config.toml
num_hidden_layers = 9
hidden_size = 64
num_attention_heads = 2
num_key_value_heads = 1
head_dim = 32
intermediate_size = 128
vocab_size = 4096
hidden_act = "swiglu"
norm = "rmsnorm"
norm_place = "pre"
norm_eps = 1e-06
positions = "rope"
rope_theta = 500000.0
rope_fraction = 1.0
qk_norm = true
attn_scale = 0.177
bias = "none"
tie_word_embeddings = false
parallel_block = false
init = "normal"
init_std_qkv = 0.0714
init_std_o = 0.0
init_std_up = 0.0714
init_std_down = 0.0
optimizer = "adam_variant"
learning_rate = 0.00242
lr_mult_qkv = 0.5
beta1 = 0.9
lr_head = 0.0123
warmup_steps = 345
schedule = "wsd"
decay_fraction = 0.758
decay_shape = "sqrt"
final_lr_fraction = 0.05
batch_tokens = [8192, 16384, 32768, 65536]
max_seq_len = 256
doc_mask = true
train_tokens = 109600000
max_steps = 4981
dataset = "wikipedia_en"
Each number is 200 + 40 x the weight over its row's rms, rounded and kept within 0 to 999. Layers, rows and columns count from 0. The size before them is the row's rms in percent of the matrix's.

# layer 4 MLP down, 64x128, rms 0.0647, rows 0-63, columns 0-63
100,222,255,166,229,193,246,254,207,239,147,234,109,164,198,197,135,191,245,219,156,195,245,156,186,190,198,208,206,197,159,189,254,197,201,202,261,149,144,165,183,209,190,176,211,230,191,115,221,259,171,154,157,272,252,161,230,212,186,103,183,171,172,156,221
104,102,247,200,157,191,228,219,206,236,245,227,154,266,182,208,154,220,183,160,136,240,180,225,274,248,192,157,223,167,163,194,157,179,208,178,226,162,181,298,214,193,166,246,270,184,299,245,250,154,182,198,183,203,216,225,209,225,200,239,143,198,237,269,252
076,254,184,269,241,140,201,174,213,168,133,195,218,170,218,178,226,229,184,218,251,234,219,198,193,244,155,179,188,230,263,153,212,139,192,205,171,307,164,290,222,232,211,207,136,176,190,276,162,119,145,131,283,156,178,211,188,232,215,233,117,159,152,181,180
103,179,205,208,230,176,117,197,146,123,253,161,244,167,273,216,221,196,254,206,223,268,150,179,182,229,118,172,196,182,242,192,247,189,192,218,198,214,180,165,204,173,173,181,246,221,194,191,142,179,196,253,163,138,183,209,168,228,144,188,198,237,226,206,172
084,164,265,193,209,125,231,239,186,233,184,206,144,301,182,138,162,139,223,298,177,206,204,127,129,231,177,241,255,147,173,298,207,161,241,250,202,265,175,259,208,197,195,202,145,231,159,228,225,218,218,149,277,221,271,240,223,225,182,203,260,209,225,241,172
102,221,153,195,307,186,235,188,165,244,143,174,184,191,259,219,150,220,189,235,198,227,230,139,200,158,217,233,242,226,197,217,178,189,233,215,193,185,103,246,167,204,297,204,235,277,116,256,273,228,193,225,225,196,200,209,250,155,245,216,190,227,204,272,210
108,204,206,222,213,153,225,225,172,273,207,259,155,305,207,166,171,239,183,239,161,224,245,196,236,231,193,270,219,192,190,170,154,258,206,240,289,196,232,220,205,187,168,245,110,248,192,243,150,152,158,179,231,198,199,220,208,205,213,226,223,197,273,157,243
105,167,225,247,214,168,231,238,203,155,173,167,211,213,247,194,234,144,284,248,168,124,195,219,168,187,196,266,130,177,211,201,186,228,209,128,250,167,137,206,168,109,162,253,240,78,203,183,236,228,211,177,165,253,198,227,233,195,177,234,169,127,234,238,249
099,209,214,186,205,224,187,203,206,290,228,247,247,241,286,234,240,232,236,211,176,186,215,143,207,194,176,188,170,246,201,231,181,179,138,290,176,187,200,226,112,172,151,186,268,199,192,219,168,241,237,189,276,157,175,191,239,189,127,165,185,233,205,163,200
088,199,156,241,209,238,149,235,175,230,223,211,240,203,204,186,213,239,246,185,205,246,182,234,204,189,172,204,155,247,154,166,191,265,258,202,107,196,222,188,236,247,207,194,236,147,194,238,161,156,165,248,182,151,200,241,226,235,234,191,236,230,246,250,213
111,138,297,144,135,249,225,199,228,177,164,244,179,152,210,203,234,199,179,172,138,166,249,244,185,206,208,180,264,170,228,204,196,191,189,271,270,196,165,204,201,198,191,227,181,159,206,210,194,204,134,271,170,194,57,196,175,166,198,166,239,202,205,194,161
090,185,215,212,184,273,125,137,163,217,203,127,186,294,214,195,230,241,237,257,181,175,208,215,126,226,173,220,199,220,201,196,236,139,189,204,180,181,134,205,185,186,245,208,212,228,211,141,189,195,144,273,183,116,175,261,163,206,195,198,254,189,271,250,175
087,218,160,211,185,255,148,189,279,217,183,145,204,228,154,253,237,163,246,242,212,226,211,188,220,203,153,248,196,185,246,236,271,233,168,177,224,190,198,241,232,195,228,216,213,191,180,223,210,218,202,265,200,214,153,187,178,189,174,166,223,236,203,192,92
137,225,236,262,271,189,186,234,177,186,219,214,160,210,220,167,125,200,184,194,167,183,268,238,173,116,217,179,111,211,212,173,177,222,182,227,197,216,166,255,196,237,151,186,130,276,291,222,149,174,217,204,252,152,186,260,221,231,296,188,277,222,258,213,209
083,251,153,207,226,212,256,280,203,160,218,262,144,196,166,219,185,228,133,196,206,179,214,215,230,217,149,223,228,188,185,186,218,241,167,269,217,219,239,235,257,105,209,207,160,242,180,142,269,269,194,230,110,223,241,235,235,224,259,157,234,210,206,205,162
090,141,146,241,234,234,186,217,129,166,268,192,237,194,150,108,185,166,143,215,225,203,191,222,167,142,153,167,172,221,179,197,162,294,222,154,260,251,198,165,227,242,227,244,260,161,269,245,133,140,221,199,171,139,204,215,265,104,218,305,183,194,248,203,201
093,160,153,257,120,144,241,213,225,258,304,141,261,161,177,134,181,241,216,188,193,236,222,237,204,133,273,188,210,155,193,229,205,144,196,181,240,171,167,184,214,156,170,177,252,266,199,103,164,183,165,187,196,128,250,228,206,218,207,223,233,242,145,152,86
107,162,202,156,244,181,96,199,249,247,174,224,155,207,250,176,179,196,162,254,177,159,211,184,231,263,211,156,236,193,181,247,177,130,254,201,216,227,169,206,223,186,249,216,207,237,172,149,269,243,145,206,252,167,196,241,193,133,124,241,197,181,173,185,201
110,167,171,155,232,215,173,301,230,210,195,157,190,243,211,216,217,194,243,234,141,184,184,183,199,237,180,183,163,229,273,218,234,203,183,228,232,255,216,161,201,211,201,185,175,310,166,195,186,203,244,96,138,152,207,229,197,251,181,248,190,298,157,261,122
088,265,208,197,193,199,176,190,191,153,165,247,198,205,190,181,197,236,185,233,254,192,212,204,254,228,204,183,206,166,207,227,189,243,249,212,200,229,134,179,166,201,209,284,172,186,182,146,221,218,119,188,203,189,209,209,234,200,239,165,241,220,205,180,261
101,240,225,242,166,223,192,250,257,171,182,171,120,152,147,185,276,177,187,173,234,190,196,210,221,170,264,224,194,260,177,218,175,145,245,197,207,134,148,151,173,279,175,108,182,206,169,193,257,256,175,216,159,212,305,168,186,208,172,155,141,196,249,185,242
084,178,125,229,201,172,139,187,261,195,201,221,193,219,185,228,235,266,210,185,209,253,243,196,186,181,168,168,220,203,182,122,189,216,208,171,307,207,232,191,203,194,231,290,122,234,135,232,274,184,249,209,262,193,222,182,188,139,141,243,143,208,185,228,189
095,229,220,198,181,197,187,154,233,195,184,262,265,173,210,226,161,225,194,223,172,225,183,180,205,157,178,255,154,188,197,115,158,248,212,191,219,144,222,276,165,172,168,172,183,199,266,154,209,216,142,210,163,192,194,161,202,230,224,167,257,223,224,260,182
085,330,207,193,218,220,210,126,244,210,195,179,226,188,207,137,165,149,215,192,178,163,255,176,222,242,137,280,270,234,214,228,187,205,256,261,197,234,165,198,202,226,233,163,208,167,195,211,249,200,246,174,181,183,203,173,202,179,178,146,189,156,275,165,184
098,245,230,196,198,185,184,213,173,279,177,251,213,190,160,201,183,213,195,179,218,193,173,220,186,175,166,272,209,223,181,132,172,161,145,253,160,183,229,218,172,195,168,111,135,276,241,207,192,158,150,190,226,207,231,163,242,187,212,262,232,194,256,225,161
149,166,218,134,227,286,183,236,282,195,245,306,188,168,203,180,162,214,194,197,162,205,202,158,223,136,205,151,206,210,197,130,137,219,197,159,221,224,203,214,272,181,234,197,191,177,173,201,176,196,208,197,277,227,146,130,323,137,240,216,243,226,156,246,187
106,183,278,152,191,244,216,182,177,225,157,260,236,235,168,143,140,204,207,216,276,177,151,231,253,184,220,147,208,119,223,199,184,189,271,206,205,251,272,270,226,181,184,205,197,237,205,175,202,175,250,150,233,219,153,174,229,130,142,231,228,240,198,185,133
092,264,198,186,173,250,235,178,183,267,227,208,255,252,214,186,164,187,215,125,162,161,82,172,189,268,158,182,159,264,233,208,227,248,185,163,162,173,243,151,176,218,242,181,187,229,147,196,212,214,182,175,91,159,164,238,179,196,187,288,140,296,190,224,239
085,176,189,150,216,202,217,190,215,251,250,280,271,184,207,187,241,210,209,211,117,238,144,219,243,143,166,184,164,253,243,190,139,281,148,291,229,165,176,249,119,255,170,210,219,229,138,146,153,254,182,230,138,170,185,222,199,196,201,141,239,240,233,177,186
105,189,193,173,165,171,266,216,178,161,243,188,133,223,154,199,214,303,259,259,229,262,150,230,181,217,233,216,195,292,180,250,235,287,283,198,241,242,229,276,179,157,148,221,182,215,214,242,179,166,203,208,274,166,195,217,194,246,177,216,234,245,194,237,225
087,239,206,221,182,207,276,227,225,174,191,192,166,156,252,255,219,172,185,199,204,308,250,172,195,166,213,199,199,167,171,195,188,168,205,138,225,138,203,215,235,223,148,200,193,185,234,278,259,180,155,317,276,162,161,206,224,178,178,152,150,204,172,270,214
122,135,186,221,168,152,249,141,184,181,198,222,121,250,267,261,254,240,218,145,231,174,158,226,212,199,209,165,238,220,243,230,189,218,156,224,173,162,144,185,152,282,169,189,226,207,126,254,234,206,160,196,283,203,167,205,259,206,243,149,248,224,183,128,247
085,153,159,227,226,228,258,226,224,261,182,195,128,188,208,159,229,176,171,170,239,156,243,103,163,217,269,174,118,207,213,259,194,214,202,239,248,187,254,188,192,175,135,172,231,181,158,121,238,174,191,185,118,129,249,205,206,176,183,245,237,162,198,144,217
103,261,235,248,181,218,226,185,244,193,147,227,230,197,315,256,177,224,209,205,186,173,125,149,192,166,157,237,201,281,220,203,179,204,215,204,178,240,231,214,299,191,228,198,190,208,239,121,217,229,155,182,204,245,166,192,256,148,224,211,217,175,217,211,238
092,266,145,221,239,193,187,245,220,144,243,226,133,142,177,173,262,174,173,263,198,145,174,122,187,213,199,166,211,169,134,250,176,200,187,161,161,189,260,208,150,114,105,209,258,188,233,181,250,136,221,216,186,188,181,142,222,191,207,186,192,180,176,160,195
094,221,175,255,178,214,240,150,216,236,220,155,196,202,188,107,180,215,252,198,225,242,175,211,255,237,162,173,194,234,210,145,238,155,234,252,232,227,140,185,219,176,220,233,238,165,205,199,243,238,250,231,236,198,225,145,263,218,159,94,210,150,179,262,233
091,144,230,240,185,235,150,147,159,181,258,225,153,164,211,188,205,240,177,165,217,250,235,169,254,127,203,240,173,237,207,204,153,232,183,223,206,220,114,158,150,294,167,177,133,265,195,239,214,216,167,218,207,182,242,157,191,188,156,163,175,120,241,255,215
091,179,220,223,252,206,209,275,199,223,281,194,226,189,150,191,115,223,146,245,217,214,258,272,195,243,208,182,233,195,173,227,222,194,168,163,245,209,149,202,191,203,168,208,219,180,248,261,230,210,228,209,239,215,291,231,196,222,253,172,266,228,203,230,239
100,161,197,156,141,225,151,225,161,275,214,258,165,189,173,212,205,254,96,239,229,234,271,196,241,189,196,184,185,241,218,171,193,261,266,195,217,171,177,179,161,160,207,227,178,252,158,191,176,153,164,191,189,161,157,208,176,227,302,155,195,189,245,203,162
102,123,203,204,249,244,223,83,255,189,209,231,247,165,127,211,259,218,159,228,217,210,212,209,170,199,136,202,135,178,217,227,218,226,177,195,258,165,160,155,165,208,207,198,205,141,208,211,212,267,170,193,242,163,185,173,164,171,178,270,217,213,167,105,220
090,220,163,121,242,179,214,214,253,307,249,249,256,222,228,212,315,153,274,153,189,126,256,223,190,185,207,207,212,205,218,213,219,139,211,195,89,281,178,114,248,193,286,205,256,200,266,189,190,167,203,218,234,216,183,193,211,182,212,171,233,219,202,186,201
122,169,218,236,279,148,174,165,213,249,155,204,165,204,186,215,171,233,191,301,185,229,238,222,142,180,196,216,160,194,181,153,238,207,162,282,221,185,204,333,198,214,191,129,181,198,183,171,175,223,167,174,177,94,258,272,214,288,291,149,217,199,261,213,166
097,146,193,278,226,167,236,238,177,280,257,199,175,202,187,127,231,205,176,223,199,179,208,259,187,235,203,251,158,221,236,264,193,184,176,267,270,224,240,198,199,197,181,237,171,202,263,120,177,162,221,214,245,110,202,240,213,259,126,187,300,259,252,212,189
096,104,112,144,180,242,166,171,196,199,193,128,136,159,162,179,157,213,150,182,184,202,152,236,195,207,188,187,264,111,150,174,203,209,189,208,239,158,241,215,177,294,159,229,167,193,178,173,135,165,171,180,140,192,253,177,87,269,204,242,206,215,208,255,199
092,235,229,206,190,240,158,212,238,159,225,231,201,169,198,210,82,230,269,263,280,172,216,196,126,189,151,209,230,231,178,218,167,237,263,171,291,122,215,253,197,176,232,250,234,226,267,190,216,263,211,216,201,205,240,220,261,159,254,208,178,239,188,248,175
099,174,235,177,183,249,190,173,205,173,181,214,163,244,244,203,193,193,182,157,250,196,140,252,276,238,190,235,201,192,194,196,220,163,205,150,253,217,156,197,199,152,169,177,258,172,131,171,233,219,299,272,197,237,205,201,261,196,185,133,198,145,134,233,164
112,225,118,219,188,176,218,211,73,184,195,220,202,198,163,264,152,207,147,207,195,221,190,221,186,184,140,277,200,122,254,169,200,192,132,155,150,210,203,151,122,189,185,197,131,280,162,209,236,197,121,225,229,186,172,208,221,192,165,148,166,232,206,208,213
095,171,184,246,247,150,176,235,180,230,224,188,185,199,201,232,193,233,276,300,155,266,196,217,252,201,217,100,172,188,209,279,243,221,194,232,243,189,170,146,155,139,263,182,185,278,217,163,153,209,195,200,273,213,230,242,205,215,219,145,224,215,266,182,217
100,134,257,172,198,145,239,118,129,211,209,203,185,169,255,239,228,257,179,247,221,221,160,186,163,276,230,193,320,200,176,236,202,213,215,178,216,176,129,137,221,228,181,259,208,221,146,297,199,248,172,152,224,201,144,182,186,209,173,237,168,181,245,174,242
093,173,177,262,152,245,225,253,213,220,187,240,228,187,206,211,155,212,175,219,189,156,222,228,157,194,184,200,211,158,210,115,171,159,167,151,197,142,241,229,250,270,127,263,159,216,245,241,234,208,149,171,187,208,150,165,164,229,215,246,98,208,149,237,220
115,175,204,119,202,218,215,166,190,213,265,177,218,219,187,205,153,239,210,183,182,192,213,200,183,194,184,141,200,127,215,201,237,192,167,195,199,150,172,195,130,198,212,241,150,198,145,136,140,172,211,233,260,218,185,245,173,248,278,238,216,270,175,175,152
094,276,204,224,213,205,227,242,195,197,269,141,234,207,173,136,234,155,188,245,205,197,154,246,209,158,109,161,180,149,263,210,171,146,191,167,171,165,236,144,177,168,208,80,170,237,155,131,175,224,211,199,149,187,281,238,193,167,250,198,222,271,146,221,146
107,185,231,199,230,262,196,168,245,159,250,197,191,321,215,110,178,166,120,162,128,213,210,254,82,199,211,123,173,271,169,196,144,235,170,199,149,192,227,208,138,249,206,213,145,203,217,206,238,176,184,180,207,219,198,191,185,190,195,208,209,178,173,218,127
091,136,212,184,139,134,229,140,180,186,240,208,221,219,261,241,208,216,209,118,219,182,264,186,157,192,212,224,171,215,169,229,280,169,183,188,142,153,284,186,203,279,210,147,226,154,161,164,264,164,164,165,194,160,275,177,157,184,168,192,178,253,212,120,175
140,238,248,216,207,133,195,154,233,257,203,274,209,201,212,188,204,202,254,241,259,232,254,148,161,200,205,253,173,130,248,148,202,214,293,194,164,225,231,151,227,256,250,188,230,191,143,247,198,239,205,240,223,157,257,263,152,269,223,149,182,205,261,234,161
103,280,141,184,175,200,263,190,193,157,217,191,165,272,230,276,257,161,159,187,186,216,207,187,235,179,236,205,219,177,190,160,192,182,240,243,157,152,290,233,188,156,209,155,111,187,223,225,207,228,197,133,176,183,280,177,177,252,221,91,202,149,191,184,168
090,222,338,213,216,260,63,227,197,198,247,248,170,234,197,243,167,215,136,121,142,154,202,233,175,156,167,224,241,209,199,231,144,144,154,174,196,194,250,216,234,197,266,199,180,212,222,160,220,219,184,274,185,255,258,188,193,220,209,201,189,196,211,203,242
107,178,166,163,200,206,216,192,174,174,167,173,196,180,231,203,127,240,287,195,202,276,186,104,287,220,294,151,185,188,269,207,257,263,214,183,202,230,147,172,166,159,166,152,183,210,159,151,181,199,245,182,216,184,157,205,265,287,171,283,191,239,259,229,272
113,182,151,237,100,230,183,245,207,175,220,194,266,202,179,140,213,215,207,194,156,112,220,221,176,268,160,189,199,114,187,208,181,126,157,215,229,323,279,167,197,177,130,217,214,230,243,260,210,128,198,166,221,193,225,165,219,150,196,254,198,224,150,168,242
095,241,190,129,222,225,139,277,215,251,194,203,179,129,227,203,145,120,219,226,197,210,231,254,164,247,151,144,197,184,195,213,174,199,225,128,232,206,220,204,169,228,195,167,243,162,259,208,206,181,173,204,207,166,166,204,226,190,220,162,177,212,161,281,151
094,221,229,208,175,203,189,287,196,253,123,160,205,249,175,197,251,168,194,193,233,204,194,207,218,166,175,195,211,179,261,215,274,211,202,203,243,188,194,253,215,192,237,177,149,255,209,221,198,182,231,223,186,242,228,219,196,234,223,171,286,166,211,246,164
086,242,186,222,215,160,219,191,209,192,268,210,233,148,284,211,200,154,160,201,182,259,231,211,123,173,219,208,233,267,157,157,185,223,225,269,162,188,174,156,265,165,200,174,214,250,225,280,162,157,128,173,232,136,202,198,197,108,194,130,170,249,170,183,258
085,197,245,168,142,221,204,185,217,166,173,209,157,139,194,236,212,150,179,139,101,282,301,77,246,232,208,198,216,250,161,192,156,227,229,174,247,169,186,191,227,85,184,247,203,190,250,193,183,184,183,234,184,202,165,132,220,230,233,182,239,171,104,218,187
094,125,257,237,232,202,184,207,153,184,133,209,170,173,188,229,206,172,203,145,226,233,178,122,230,172,237,180,190,183,175,200,130,180,230,202,220,199,190,181,198,214,123,215,218,152,237,214,198,133,222,288,227,214,265,187,194,179,229,204,271,207,145,223,137